From a checkpoint of a small transformer trained on Wikipedia.
Training: a variant of Muon for these matrices, 6611 steps.
Each number is 500 + 50 x the weight over its row's rms, rounded and kept within 0 to 999. Layers, rows and columns count from 0. Numbers have three digits each. The size before them is the row's rms in percent of the matrix's.

# layer 2 MLP up, 3072x768, rms 0.0341, rows 2717-2789, columns 96-191
099:490537454452439468560529543451531500521590587464534458509491619557437565499464525460432502501536472519534556523541461456499566472570503601475422451521366523448406604498467493469485526451586450557510516529482561458491460414450446503382480482444520565430559492501582451523507404462502475494
107:451444446522519470496443516495455568404606484457466566532402564482531506422484425462547543521511561433431492512491516509548515458533492458589503462424541571545579559511507454571537507555519427532568468555452458576431448513459359520459503504537538505452504563513479500502559485532526530502
099:498575609446548518417577482548430458494444540480528486513535477459483468533453483533582476442520448520516519546511467473527505524467526452523525502521545456475481482437517530390459516548466504435487484496547522566423467607561501531450465430526454472503468495471465498561549475487450443535
093:448507566498445522510457504590475489523526459497476507497535465505532614539484440497515490417431563503540480505551485567547437514488490475467476428579469537521498487492518549551491511503371563433520565474558456511502481452488478567542483455531527477457630535509551450600527485505474505548
098:477525461499598545462452564416533524394407518539449544593424483461471511491473388554445540474472529528476462411572499524451461439523522421520558474508457534470491584531530485504478474373448555591383562568518484451461359490529448543518488389550405598389527455478483483562540478488438537500
088:581484568468579502478502501519531491441469511487468543469467439498508494509477469533437471497462557389463496537519535488439450543481531451563532567497378468534498455476453471450457456491412545480505566484464542539460462556467606520584476574449464501410471486435482502417584593482519538611
102:482488558505481514453478518476479384522618426487479562527424455542553492469487461548449528430554480453550500470598536525515558520516466387481522517400527457501517475514542531487461538452549444499549512601493470414476560499448492525497479545596491451510467501413483493468542520455494586538
087:428460492375465489507466554564546449445505440482488515474473448550428493442573508449496453529495550574502576476447526425436442480445516514418528570523542486477494377525537482425527493496490482522483551459492523548533566480487545561542522528445390452442437474523516483445481476522498445476
095:528535563439459489613520482537528495555399480512492442466451465574471509430469515564471449498469559542524546459508465499487468626459528515477516409565624422490604455451445463568514497547425522520553428508511505438456561524378626453502460472448519511480617464509481447360531550442529514535
090:551514454498567503486537449472453519429453563466606541462507542537513552490510555539465561552505528520436487409390505529567497481522471550439501432479395572477546528508512507572585469507473479572378512403470572585409518461446569489477465481638453557555510499503516478536498545483524511489
101:472472559482525528469507512568504525488437519522498532476412521513440408509505519509478501515478503404450504481486569532536510532536460486421515345433480544474485529543489454573481494608515557595502503409553469622620413461549382517484522568537477599520542543456481523488538421574476468601
082:386558549524486491485516507537538470494487451485431445536470504557487459534456506508487563488458525533453575556476519523413565561430549595510558506526423513521464482386525527541459539573500402565561554509467544487530512590515518550522514531498512528456559431451404483508476518556631487564
110:561532545517472572420450512464514483481535429444426513564462426492496461500506499423455436490420542537530549408503417504601464457509534541471436525551514485578502427462417556532448515524559509574596469364463516520568512443498467520565538527442491555531465481476525515579542547618526551525
108:437506496528375552508486597600456513444512565495492595539512557400501497555453450510502588450511489468493618442528466442486409428529498489517452571511494470493533491566493488462491518466541568500421471521455454560508475430441565533459479454501542539471540529404486405588518442490428441449
091:425492503535446458496501602526485473570604518573468634471537572603535466507490497509431488575488469558522590461522455501497439535523552527483573566557415442632490623494499499524571490531437612488543475478531451455484513604520500540440509532524423553523513525423455512439516523434507476440
106:475544601497433504518531513535520412432545407487509527503568603497440424455503537544461506526472533551604560411438527396503464442584536449522547482459470436518500513585530572468488416522486393471446537519557544552526438498464453432502464459491513523625448423507485462473618453529565518471
102:388491531407574469550560524507568469531508511510475503458479535466438570474539519517413517492503498501496579521579489518553531524476470491617501419460465448520563437521575540524526593547476547431539537389492568533514481493480450482493595511414543501492492543473491498454519440518549513522
101:560473499395509456541469485492552518530497436501478347527516555498532468513526495502435485508418555503441446494428466403489457494471417521402555595576473384510437528457549504443482548480465466524369503551518464448519523546490477385481520503407484582432445499461462508505483518515465552469
098:448530476445445449560501468463432490526480487424466459445496468534465493555518459556419553570500469546446450560429494528523533433475528448553525518473531449482505515498494548570491511597433467559454601354495538514537475470529461586468441532501466481562548547496378531486464506554514536402
102:397429545470527579530601414523489486510505508405460498488528454519515459504496457461491517439460582467501507486451565404500436476481471536580477503508518549472524446476573495514414480519475509383530452467556454476479480418447414567488415546488517523436455482494439508509573524539437503531
097:543526474512518497497512467550567493492609510524452437515411567445450502489434485559413485448440503513429617534540460568569409488459478425434481522453503549444416380591485462469476444523521496422561475553481541466517506503483473419431566529496479524526563472514514438557473477619468555536
114:457478485509536534506491522468469576570593524412492475536445658544465485524550487502488505539530438486532482456524505446486471469508518420523469466483521429418470534497429517480544476447562509448449429519503570525596544487554499463496511462540518494460472497472497441521401534455478406427
098:488486592476464542454447521489446510495534528456556519394512463474480558545476516488439448494484517533407482549520455530502452498479508467533441497476529491477461560529474557534540582518540507624480548477517523506509577508491518506529414440494510494552532486536407474487515502438455524556
130:580465558492400473435471537462528634507492413376467507535465423544569491499488514551488474476517459534574515495505489452443610426507568567497540538540476480515460493556568520441433538462506545533567483476471438525437477450532499528503563408490460484516434488544509479412421539494483565568
088:521436578563415503571581431547559499535493487468579418491481489500517529554473489437558498501529456492529481462551494421465474614549527535551480497511435513524462462542425505528465528440614561562511509482505477503516440432417462504408503535512475499451500524428514492486432494512358512471
098:483491509416518522540559491553424489445481435573443542600535447472484514533473532452481531464459490458470567449471510441579526501570437573436571608446494501471509469476531452466484517514519455517422466486556514360482491511482575494510496507495465537558454512560503484437476492624512429470
105:444455516431436472486529588581585508502464486513520482456452435558527535441481466526528501572420514446567581487468521468552550448482568599520512480523548492465516537461500520486610584613495513552502514462512518522588438558510532515456494478504520552465554511439454540524409504570410567401
096:470377520426451481535519529542582571502627468456600431525441421486455451456512474470593536476593439498513483448568540493433499498592462524507473546497535606478505510552570477489482446446495368560434501687493515507529573463440449507589463498457468530574527522529403458457517588463551487505
112:545580485530470556438478501465506528470609405471556466440544551595507495468415440416421455538517523472509445542513451497559531565477519480565432481477511574479513509461439450454590451441495493468479578465439453513386527564435476597494544541420487576507499464585629447469564457423468521532
104:505522508508376473531533486557462427397508427455495518501450504488479469403487524455476503539509464432544516514459606365454459526592581432433581519429518491508538511491437490505474462387483415530585596548469414549459485481534461500546545444454461543470493482566472486526464504569510521576
086:526525462546529501540409431487529506566556427624511466505495523464506466417493513554443431549410501538561567468503475467520423469506535504478543468486464599522552556511446493464524513500476570438458515449581590413517510473554533444533424546530436438532378502540555500604513402493594478528
080:591477511419440494405646605361478521410542620465479490474530526535481515498400507530469444510569505527482583463445487522501551505449563585466527504418576511507500541442436477595461631553491494477490521512627457443506588543479529430525543479456544520419549444542493423460487478492517406588
091:501548501482390504537476467610527445482502468447580480489463567483476492475466514480498567667449463535459419500479420520602445498552469458526432521537469575458569537432536559518487506556474487481541449563455461491474591510521510537579475534546489594508378414502525434453524577537466574513
112:562540565450559550507527582546566546501498508397441484507462530459480497496523442463631436483486499546517423424511457490493544569518425497496507476611572528515489438491447463569541508466558506475472495479483524436522500513470508578540530626465541410536460492450586459518537520518409530564
100:428574431531377454495500534496479448425431466556492549564501587561436567509493455488550424507476453546504548509458636494444546489427499597472484540529479507488483527565476521522485495581534527567527556457422510511437629510499557497520500473431472482472541478600408505495521383514394499474
079:505486518402560535563497558520516516507593539605525543476538493464549501587489477467461546466587512548463532485491492516467446532484591514509577528533530533476472489458498618567563492521529438541477436450496576454499510447465461498445547570539505495506571505495502558469524527442502412525
103:496493551446515568496475367462500591485389446512416530482574348439396507490428463436561483432432502453562572490504435564521518496486387580482544507462523602442498449553449534529533469448437544505490419530480486614509454466562468503428553524516503503410482575513402486544538532544528524551
096:456478440534501574617420508482473476568484456561464458530539459478505453541567513492511572583493490500544624478468498460530411530514516593530522457482449571528427498497411492547445429520423570554476548488464523368499567487483537464498450512554567570556485476425546501612544490536553455415
105:426438578531460417523498599511437540431542616452468456474560471526539480393466459471484508513490430457642547551451554449484550582430535463433432509467509473442583478544436569463542581622456598511624447559468443465458506504517550456576463549548500515419492527550467486576559508464478456459
103:520489465514437512626537589489487481536546498527514401609501565554523451484608427477460468505534596502506483473424516439531519451517479586464494543510537461454507498492533532474496453497404434508488514507489464508558548470518543522597415547576489470496507510542456490498460515488547488473
099:559454567519495493470450499492569599468381541518536498507496534520463497543428571544493498535452466432418559462553537457491522523476541543510485600481445499497478527434555388488530469431498487560543522417441525497571485414492524480535465491577525475482490418475399486534511486537496484409
106:515477527491606564544579518536413550586528490504525455464459460567507489512424470447382406471502548443446500453488457482488492434513526621492498530507460483574422559496524480493521502483572520421455504409452545493448507474542560509504467500479570480424449498447546457483545495508503548454
105:542578610565407521480479408490483542506476460568417458398509536521516552422520554504526459525554552532524465482473480504454432528539501437484453495508537428468490528440505556558491482522524534482501522510451506616454380523604497440577424565510449512548473522454462577533425528462523579459
098:517535462436568475565479470545535529490479492465525495538436565363537461566456487470447492561547505451391443582424443531358473484513458515524513519574532565524463487463526437566470506542477510536476484522521561575521456507490533519481555505486380473470565560603535470508462502404495516579
096:569408489486507536451610522501448494557507417434411521517503496486494509573498499509436462486506509542496523526495517463493438589419514520477553513534542426490455505522593596592521573533565509500552478419575463520515525509566436504549530520540478521543543489517594450554499569460594483511
092:385452571385514516414463484502549565510514492493474462506479503464467477529401501495599596534379469463559549471488496504531563439512514449488483496471482531526515409522445543576465477452454457527533527547545477562519449417454539457534466546532555498493507565414489616434461485591554580538
114:540507399562422426561493395546506499446463497514474430549557474528439494582498438531560411504442569510517541510438615513440586467549476402471543535408495520442485469570491456535454458446549578506427565451585554511524453494446534454462507414455583455493548461484507497514469472425483491460
091:521485457486448525427407543468555492530580526553493455532457450485440508493491550425415471481612493502567495502448419521383453495482460473482569534533566502417489526482491484521605511412592492427502457501548510594462542456495573463427574523581551511514532594550485476568389464515431423479
097:521416478509542549576459500546508499589451544544550550486487451427539497388508465479570471563509540476614580585473486556544455550517515477436518457508590492525550429408545550494480463431560492502485447576515539553424446471443598599521429400514412524547478552568527568470482511523565478504
112:505490547520550530443471551524467568538443477466411459508501481470446556505521455512482514554504527473426448451576486516510474508622536565565599461472483521426520626457455548504425535481509504436504552529574523565529524447532434521537460545477498533498497628566513502480490398483469568513
093:538510535458484577464465518452456466528482554558546451490522480491481465552484459594448424497460463498565532571517514513382531531578497582527507540519517471438523493509533518445563459466420504501531417392577522520490503446535456540519468396605542433526584440358564493482470494473576466472
099:528575511499493463540541457521510514425521476468455444443426390452373523517548519508505525492500518466550476491489504496564538446532498563469515492439513499466476500583439568525508602485489427560515480519497510456492554528520548419502409476521435539505576554602601501502486479562464422571
091:475467496507468471532486557458557594553589618526483571465422488507423528510502438516506577408550470483421577473526407483483478523535453412518469467504477501647590571483538441562527531499513457484510509537438454634355475459503406431477477493517513473435568527514548567439534493606568558535
091:513629442502541473503546492474472511540534537561541485539469525534552587491495462516526386567526551390538427571477620526501490471524431546486396485520450450503481491484398556590454454520505412456413503465588416490564497486478408516490510419533455492435451515607514494351554489488556565521
093:534494533461460510494548467528511605413445509484593523491534500454462568551486508480484418493520485536561496421510402452515471479513459538472515572448526468519522557428557499470500479454588505493515585513435430506556535434552470472471489521475447470505457477548506526487555471465537541522
095:453557533514504490567465497535426509452586554477535498470511497419525539431565583534530458502501519556525538409534492505576561507550615500523577413533529508440527538501482520531532477367480502493423559478380466366519515511453485510499397470558482325537504499456463362524561558489493527513
110:564445458529468491494484512501549434529484588467450562520420540534452435561482439495426517392610529486586496393431440515491459524519470524520486390550509517538397512540546546614563457419437591437450497588508521530510505493433494493502440497443521510458499576420557483408481499529528426535
096:456536481467508513548536485519529435427438502538407539474411520544475497505455513508575508524478466570506551517530492467373593482560570446410512575416491405501515491564485504523508522497455574471496468492467478534450426470460478412545429473478454519504486529486578512568573498500615509589
114:464541458516467415555591527421414523499531539561492530570463514528515490551567524429524442545402513461501567424576488523656426498511528472442411467625530432507452480492545548406599417553469478625516480484540511485553548510546448534623532535472437460414479527442510467504440486573462580523
100:478446534520532415439577541496553509502504392427520446450556519508501515490586429493608570489449539583393486384478567544468551572429447426574491457513540517422459453501563482441513468521491452458557490508426488370438513517505640456455492536422395547512511508498489502503481523467504493542
099:444460522608596544458544535452491512463483503589462457542544431536510517553482530445502513446431506498542509466526551464529459462494481483490485461461555410512573500490491586514416455404482437622530519441504470557590543568506482528491559473479569515522478459489524426472448503612518507454
111:483491414456549561407541508459541469437475446433517583612509437528470559557538438528439517460541580497590506527526528504466433486485560470481462427520490571498562484518466567568474569517406509468590541520414489538488455517481481469459460559564494496448530490419546483538483506539521528508
089:545523470461504602558486456458551541424482484444511554484489523477518461530543456495494506483542514416485541470502547528476481552424547548473503513525500569460508449426464428498560516582540538461515498488552565512533548504581519482508590497575535479512504420472507537563529484453499534488
071:518489581503562581431464508433465518530445481462518471483387513495557457538460416628416429461606440503524560551523571474510407495548423486493494528491552594490507474482553545461461556543520449578494588545495537445410449466429425501585531497542513546439579450509403366457466545516486571468
114:494498498552414330549547526525437546620460513467426449537452570466587538561449511489569475441490561452621457524528494510519478441467530480497537561480429482501443549560410475468502487541480556550452467472530534423495498496512501470544571461536553523509536496447444528484443443469447494488
101:539495577449468509510630541457538617476582494496463508475377507545460578481613522469498471506490494584581530531533542474479620487488490512490559484373348503451524595486542584454537529603611520577525561443559454571534461565541521592498508501546513517574520513496508499530411474476497459450
097:516540489541532522495525503557502529566451572461498452542498534557517426486545447455442491541485510601519487459472557476508482566429474459478482459487539545551445473487523441457455476481530546506465481451492479531414571485475472472539392450507517441485440473504548440560489556497552407528
100:532526452452541478495515548461460458513410523514475489495450442543524523567420599492482482610362573567545529495514461425494485461491492525516531461456521548516507501502450574555481574514416576539474361468545572573405500470534476458540567553517491504479576429444486480505554552434435477465
100:462524479497515478480460594362577466532551418412496494481480497540561549464487514498459515488491514503504551527509544585483487498508541480455456422582570468464526445458389571447539503475562508517554510508471481499484451585574564443492497495478471498579451482487545471479448508543560481538
088:348530511466466509530417392554487476498516428595523460472444530505510471552573497527488566491599462568506492512493421419485543437509478574453433564546504489535549514421627504424492506529458432520580534452422461591411509572476528457519541453530447564511430504533458499451549534542449511576
101:486445358595490520527545545462477557514551439456440541451435462448534538573485488518512585503529486463469487463488463542484477481557554590544519632569498368484500459463423434410534604432487557471472561522534509496499575516507448453532574392515576468503445466448573477485513479584457545605
078:483528484485614455493472478487469514460622478468584533552547477542538521447502476491484512453482528504546535447445470440584450503476523537441604523502543500509441505462496542475475461522511546521438512540507443558490473590517574514532567509597507408392524517531536496489552498571535542443
105:488485473523539564501512492540476361542410537608576463456490398517468463455539457435493497525541497488437399538445542538608416475445500499528497485459476454523444603520422492544467439599547449590555402354578498546559513530522495501435512437490449472521507429504459527427543488442524506513
# layer 2 MLP down (transposed), 3072x768, rms 0.00859, rows 2717-2788, columns 96-191
096:536533463524489581470481468462536538543483479499418571582506456572472561546520558467481448597503365423526453449508604458579505590565565513484466522518514579452440406545564456416459486456533482406528500524500505442466523519486509471476514510467562444616556557477544460481496423513558465583
110:486426483390446551530354468550474612509417473474552494578507409676451513508456492546570569499490393598590540543497540403452463500462512534401461394462608394484544549538489451553520489471453511434464496416444505467492550490488584442523541450494471483529484506525524492512511440542509500511
102:526626553489426484575600551478515570500562440502471479525533481561521520515416521480534505437513417486502455480551448526454492448458527575450530582463526559517499436479464543496513579508530474528497544531617490477568502511456534466400516510581536554566506433576536475543455532558457549436
093:453550496426521425564538520569494449502500517447442519513384546502449610468416430421458486477564477445529497548416523432519393483339525553533487513529441510447541467493487509460507630513523493449535409447443536438386522495478629555492546558385534584371579420504397535513518453487498464470
100:465423516437468597498438407404569493427519580516483535477466594554587589480526440532458473492613496450447496442526509449599586501493539495533444539505554567594478497385575552477496477431517448482480464564466491542472453454560494475500499493542542432431509465410513420471428587554460472488
083:524519534468523492428451489498410505457485506451565537483510536442486556483436518565480455450415543479580483428500448423455467507548478510469533467524515528332477479478567522514512479444473502588531509484527526532507570528593471553537481568520503451611638534491478449625401424531492528348
104:434566553453442435497549491626575569459418428499514512425528563537419490471546493531506483587462460558487424545567461552494531566466457513545593505498457552464483439482436513513469473541493549470512440504509517530515605453489606455551517522510479534544578607497495508403448462551470449415
085:541498529513475587557498532512445537453489373470455536514421531520501463499475527508444505435583462586430480497503486584500449540463488555551468501487437442505485533473473482562501437480416486492456430527585502505523425492519519479454533543602483591463534500617465458454586440532465614577
099:448465503485497547491502530490441492459474488478515506539517538500393531584474506513510421483503411509405388502462498479524500490554521485404449558479474469509600465480404566466591495491469444474468475395595527443361547481504458459519452528369520451505508420481483532497487570457456488495
094:533533535562526516461397452458467580469564517544562504562521420496499474445378502508567505570467430526473493383605506511545571555503454499476460445475523518494479473496549527468621474448492534466507513401495439502500555503456464459516448429453423532565423392548515570552425451501538555470
102:395457460518448548519463442470599457472534494477495444485552484524540473512399522506520506523489485512572548502573515414474504529488420460497539652531539490486560399471518509482489492401523449458525507514456462469500490461494599458466467401464506532575479446487488465431398473459505591501
083:516384508599454467493482504484481368479504545488543473462558549554547402452572487518540485481482483416573374481379471438473518529515431532480483596519565502537463533458531522445476496406420485564535586458467497429467429527523439579469456501521429465512547554476459566552520503473482574529
107:505480481507527574514488501445528641550578533534540588495454484600437392449580592492481483489544486503448510482556570533575448521481500472430502494578475429465502573443464494430509437433405413561501528402584444542527511581485412391570585557554517554476538551485541442471380558489537549458
108:465497537422515414507506480542476506439534586471485481492396517521623527563529532460497486503482583498496517491594567588430532561537553526462459480473533510473459507469544427606433596498532517558464568583465465443442580508480466451570521413561580427499601499478553504486598489524519544449
087:500513423426489516504520466527586498598635557518508468508483479469421507518441451505573500565576448518411531600498493454470491545459513426480407429560500482541475537420574491449445511519490494519523458545420452526484508419444472469489447587511403475476385513430516641502526510446720488403
108:475458499547401540493455567485505439535561484457582491515454567416547508557451526493449556410480485524558442524546600494534562502644481516498556534521420394465507528451555488470548471503461508556481552524484543464575468469555499517574457472373456452524471403450600428501568482540424497492
098:591469529470436523419530479434502591452470484498527459440540472533470482345513509533515391523548567515512488559534570415480495517554375478405493580510452525597447524527483518503573457498411506465400464534474544521490495471483508519543478493557535446545531525549551527574498541572437462487
100:417490481491448560395439632430565429503546500568503488454445501613505472526466516523516524525453417438537464407562571547564506489481483503574544589470445473470522629435571562504511502427583472523439485346446490513459526501506526471456532457477488449412500444441492622598481492470420462406
100:453481496520602490564480535504512452483486585550504555488496530598546505475517487503460574477464437482517539541490441468422464548454604510540432559459523465503500420511501505464537515468554462460520484513537432489430548423586498543485498466510522484484626422466483609558468517517530494452
103:470502582482562440398500434420485507538528512473614552514405506490456634501483554510492434476467492528488489577555398614592497538497430569443487530380564489557436584555496536446479468556485376561508505498437493541526479586505563442354580537497478552453601468536433535518444444396461463460
098:567481515499504424488547580524370514474537536493520502618556592562528441499459448528519508543565502421578526516444550557550562581459627442471536449474537478498484479406605552484453454499525535350517349478551429517463487608608494404517571537430485440535545495473467471538478527526545596493
111:582506449542462521515539547512510483449491440484540525480511494556536526494591509545532491494327448582491561565447548473557507474510571513536480474608512496444519465463471546494499437542477407523587523565544518426555436522499558564522511458461521579518520490480536487463563474517524465486
100:471515539500487544502593514547484422551541491464496469479537501572476504494519493449479552576553436476406491514469507557456536470652477523491490506475444581506476411449534515534562516529480448508494451526571578483411477587503484450469434533565517506466551499464532518500499463565499459594
140:448611491525565559571476467491434652400512486547540353574509458428462489451522479535462466442500505455525513525515530450435556421567447425605467486457489461440553447450459448462569473450516510544517436421502487406557583524495494567502436515492423564581549456508463514540500548569492529558
087:515490494585521453590490474450466530474511468565533411540436536441441535533475522469598470488573523479530510423492381547554542454386561538433451578499464609401496481502474510476451451473580444472503474526434411529482509518526465429559601507528494437526417498553520494497488532487443426563
097:532500400561493562453485448540456435441510517519455478417525501511405465450448468574493510448501498468464524453520499469504446520632435565401501449435568463494568527499451482567497467534413551453424532487463484542538414512496536540550467517500554555517488456458467508473418473472445509558
104:540450504546498412507528402431490529380457486492422515584437522472472464418480465518481557474502580544403413526556461426554532462521464515543507524487455523489473417566502499540528503528497505516473545545405568479479533472498506432512610447423561546472492498528450510509553523469468448594
096:519542357464546523463593463438552528513492506456503460492482495490575421498497518593512427440602551487484441551430560463490501497421471509505479428446603528485396506582471454480507558454589619530452475454484583514515508472540529449521426567515506516583548563426598548468441424389464513499
118:409432554505525479435541539501507475422400463569479485476389433616432485507492584505586560538467498512533515461523500502492522518477490548477460418443465524518359563521487497499451458509519517440518475394374505483458512556426648499461445564528459542445470575487506497478510536360537527448
107:433447524535444497487551470483535523515528398494458490556479478472477467547550551459528463527531484351620429563617549463514455548574583482485556474511490555485516536478530511582487503490458469445461566553401541567516475488505410564587478545578488537468591490440466500533385548449512573498
089:508526491503541473466487415498535439529515576472439449582592424535522497427475494520452545584496537502400486493567443477509566420550515413520506562501492495429496510508550463621494379518562559430598525485512502457559450480481540453509533548511573500473441478523498497520576522494466485515
081:495480537535528420523446558436501450486526518472569560496504451467570507499329489470464505533576491479537599550596499428409539509497496569556502438478574523502537501422590434531392573555492436523523567477555521542504435549518449463523579373472611497577409634524491476537491470437505519502
091:494462541431488470495529492461526523507626489433534471468424449471551509537506531527551526477504516535534476431409521514541468498461590489494480499460464546496421460508458441481517504452591423462554484518430487504519490527502474613492394452408524597496445472503493489625546463536501453526
113:471512605479506502505479513553516539489512468531483527493438397522516437507450456533548495577436504614493548453558495486498501458523519454422471605411558534438526358526485575501525478428391500539391465439418470525465407475509638479487527453499493578605604519520520439429509545531536502469
101:449511495476597473492518507454549553487468586403557554524452511492599451571451487457526509509473485482431501514512447465476493483449444507602502465547468448514490534429540507554604493480576517450513487519506415418487482572545488462527521475439426498493565601547485650495510572540466620559
073:450412559469529484462584530526532449412540432517563490596350505429470448484436468447429476448454479452527546484431442399505524436473563597557509521530500425504464466459421396523442566566551476525476475447493425591469459560453496485516515505531486467474499535528504562445495449499554609489
110:496540422467398591522577524426428500514516490566528405575406566432435429502456484513543539488445492414494530500447504533559492533546402481524573565491489522514528527426472498583632504489558482568548483474543412450544535517517483434462498471544453624477488502528477502453556480442522538521
097:578411451582428556483502458570538506538598442488540554536576502398498430509456551532491520479445595510544499512492457478508443467483414515474563411418450478456567598536488528452548436540459506401437522479506548519503500497536466478521475509503401520536558504545563488597537454399574533481
102:387515519488551511489452395520383502410549496509382556477471470517584510565545505537550457428402549486537459458559485516442579418434547504558563571514584401526461562449537529455504625506520443471536461603581399508497515468478445532516563477442526495605513509457544397388520393560502476561
103:536545564458514442451462452474562508448444424529470491484435431485604449455560508520654497529542489490461479560545497499454573484501504389432527440454536549436474553564631548495478421516537487491486488524558527491496587514519513540480574468460561474508526473513497587543521514583529481486
099:537450418467585528424533471437502530487441427595452623448488461461524505439466445563520521455615464515568531530570433363543536571488518549532587486519447515521511462520564480503589540460584468612445492522493402643457494544388511454469562501499512579514504459530513509352482462558551439460
101:489515499515533469512536460509501522497532469597562566491471487579532457442564477485549505528465526468492537490511541480529549500576567571529567463523534470397531535541517517480473578474520509570410521523499527553449470410414516544518528477461486503610557525516505526439570541512509500459
106:486592562395539439532417581471508562558466500559485483458582525476506585523450536565539399488470416481496531479557526452488548496500493483499412518539524491520416486465549510474483552636578536581459561550496572476463431525504471488459483423578496433456532508436530465584496519523560489532
099:528569547492476490564442491563431467492572501588434449556576456463517477542493547470500486448507490536518528550560516488576435550461521461506547549457483388510540511458417485512524481442425490476505482447462536533380539461573436509514474514417579502460538455468487559450474495554437513439
098:498563393473499524547477445543421465478496588520461408512502563482480457479501491501439508544529450511570423496382489493548435510666522498492466462540531501516619397575546440502572520487461503549518499553557540436427528549488535512558520501485493508490455515426439571524478479462523511423
090:623527478564471479607491495556421504497533488609493490415475477498604529520557519488539505417416460418442519457448476533422377483569504474518476505548530472525512505436488616395500496550488491460404433456537525483490444573528440587419485491433538545414437459516456480522484468470566493488
115:562461528507466529544520529454465515506535500469531465605377488430543552511571480456476457500501386484471571499580475521528535480516473498458475523513419528457440496462541480412415525496398462505443560477508516422521533470480491497540467568438435601532552488489430604474519567500534515481
090:580506505568497426468490544482585494502555520498539489400532451644493592493527551529451447495549434393463452451437575495433425551478496437479540436453485478424437532470511580540491525434476486504549534546499558518500425473527606598432512546559449438469454543449557390495530544457481467546
096:519438448496533429487373423493494502561570463472484499512584498490524626483449482489487551507553505419470471487424480602487483486533438490547489576495409492461472577476415520510430544492493534582609439550488488493530457512480529528528462498497488484621471549517512481511492484481446513394
115:503480481560566575429507454541560450465519473469515480513482503415462478531591486440500484445549533508368618511420474591501506509507479513464542543583513520420482488559438531494551475458460515454542463452463506509428547532505519400487520470507513535455598508574463509474412495558390556521
089:443379528448479489590481581524483443570531500482449509446534459451412418519479504409433497527564454534462552480510449392535547426569534446517515537626503536588443487451451496496467559566502495527512570445528419473503463490521548531442495585568495581485521595555452451618555604534451488531
095:475548519608428377580559477537452450503515514469554543470554468570527442552446628517513498488458541592529546454530491517420537440480476530464527537523538477508556402426507539478467462562471483531551503576502501454499461553521484412521503529597506548507487446467546506491524434471492518446
090:647401471528418502458458555504476560490510498491498498478388570496532539523554399495482549411503477486478511507422506490527488577466512491479490583551576523445488430592471580508478464492473572577394496528520578442565528388477490577528465526605492563521534502520336536438570504515421494514
091:515508451466504491506476540507526493512453583457557381476466534455471463457512480485493506551569406374422495514583540585488540552359528492492538426506514395454535554433531531560499501481454603496442506463366537564540492500492369468456509448500565607495554500463440531508476489454515459498
093:472575465525515496501520538517450456496534441492461433492452426460521386544458577545448434460485492527462616415440413576477464512389443562536471498474486452502461576449577504502513554554483516482469511538433452503601598548469503470549542418559536476514548654502546450553454435550587551448
093:455567460475439447475526506445574495482510561467491557608467538542549401501457489537488518475496482443482491534516435564455538527606489530451535584465507548549439599387579514510492430545524472577493506445535502585488472484514422540434515467527509527528381554474470492461555571470486626397
110:494479475481500436575436444522511541467557530482427533517451523517585462516529479483494519581554458497486580491490499473600544520597529489588556495448457480496531494559491564532382430565518455518505556493520469496422487498450603474480492513504520516491419512527513492532430500451491530535
096:539406491415625448489494492575530575483569510472440495403436492577461583450510502502475533547545470497488505574505422572531482460513571486501401492510433466470476539544480501544464559540502511534511449461496514455534543419508535513418446548514456407512463496517381493588491429507551438451
121:507468511455482451439508529439497504540543460548451474470450529387568553588474408461556546578532496528543553524412456471544516434540516479491417402418423553546559515455477498434492566462632516491530500445449496476546513474459504511498476526563444543362463462500490513486473463569522531509
098:566511514529485465548506495455513615513513540491604537421482567488537531400523487529538589521437483487591554482518462516576482513436497493405428538421544513513550452633482460506602492562532491533547543472478461474503524499545530546547493463498432408504534465558559496382431501494477508482
096:419465476467531424398529536499470467417442464524448599505524540461457485501464461480484429550554617494462453477582457544484471494590541565521529460552488509473496533613562477437558491490463565547434535556418536555361554509556499540548562563509550518471511481543483581411601438545583437579
110:482443489519449530461524490471522548559626517537504500472423426508487520520488495410458451475455519527457531431476441581523491575516468511532547523445643472513475415437460501434491556380564484650587517510490500537497514580511516468514495472465510540491539533518456557486475434535516453492
085:425612565442505433480520567544517551490460452414540504466477488526569460534457532382542468508381482561517423563542475465489438489491497472524542486444533458551489495474460639481485486406458554452527507466449406574525493528416419446423429453416457460585446496459499398475482504466556524511
064:427477423443478528434530483526456568403478374574528480540457462390430489495506461468537481555532523583488482498517574452485544486399583559479371557515452493558550492437291547520542568479508497554455488463486500557505458557423501499494460505528513493482512495388522515526498484501559556500
112:470483491470464475512565504490449549472526556510414505481541550551413542455441436492521560522491500574534468525560493530524396465484455523503371570494488532417604557452469599473553453490477454461561567432447562493575479467480460508525601583442514531586527518529496483448467435493395425562
100:550569520569552534579541560515620512501474542433515509420528606411481419498409447519481487513519604578528491488416474500438519506517470541499504397538480418528576441507427587447504438460544352531495587547407508346475502488502524554446515460528560546470508542508484501493485474423480514509
098:491492401490545455358544564580558598418502585434506456489441541455455470556489484570559540573461502565557474454367505549486538510607548496593508479483516451524521496597423506449525460600510501399488552487545517426573462506517503519524520505497587587524543613596498549498493485482505559466
098:439510501517481504506470522518463361568467539420497422546507588442532506380510522540464470536563486481523474514449559567376542472618506552412491545465404521579526521532559579501556543472466503504581544517461521512470506565556511494506556469518509471495504506524383507418477487543483497533
102:515429557556410473585528552447460571467439483497499469380513582435508532474570448495414509463538513478524504538594523446570529492570446443486551504476549476477519468545468516512540526506503381560556501510553522551643519495494524463442521523496496475529436513432591540464482478479548566558
086:572543457527565565556493514540453495564478479547426538456535521563482458467441474554523463520439537579482474536544560464483487504559453455504566484457566494559417549406399539545426512570465580520462494542420443464464548549524622523520502541461559524463584536475569406481500560478533484522
103:456533527504571437401558484528545463533436529457669600423472470503596482569571472534535475501484552499570433489531506515458480510543504418500499496592493471482600571503523536547436528503572558598425476531452576564505498423517526531593465506401496515457496494516505496422536449487459437481
077:491484508508490496492540509471437529454562607498542511397514461467501499511483541527540412475541524441587491543557508493607472471465493493553434548526499495471506506510342491567490440496542509471453507539602509542520507445497420547534602536531511596458487476457473487560513589512498478515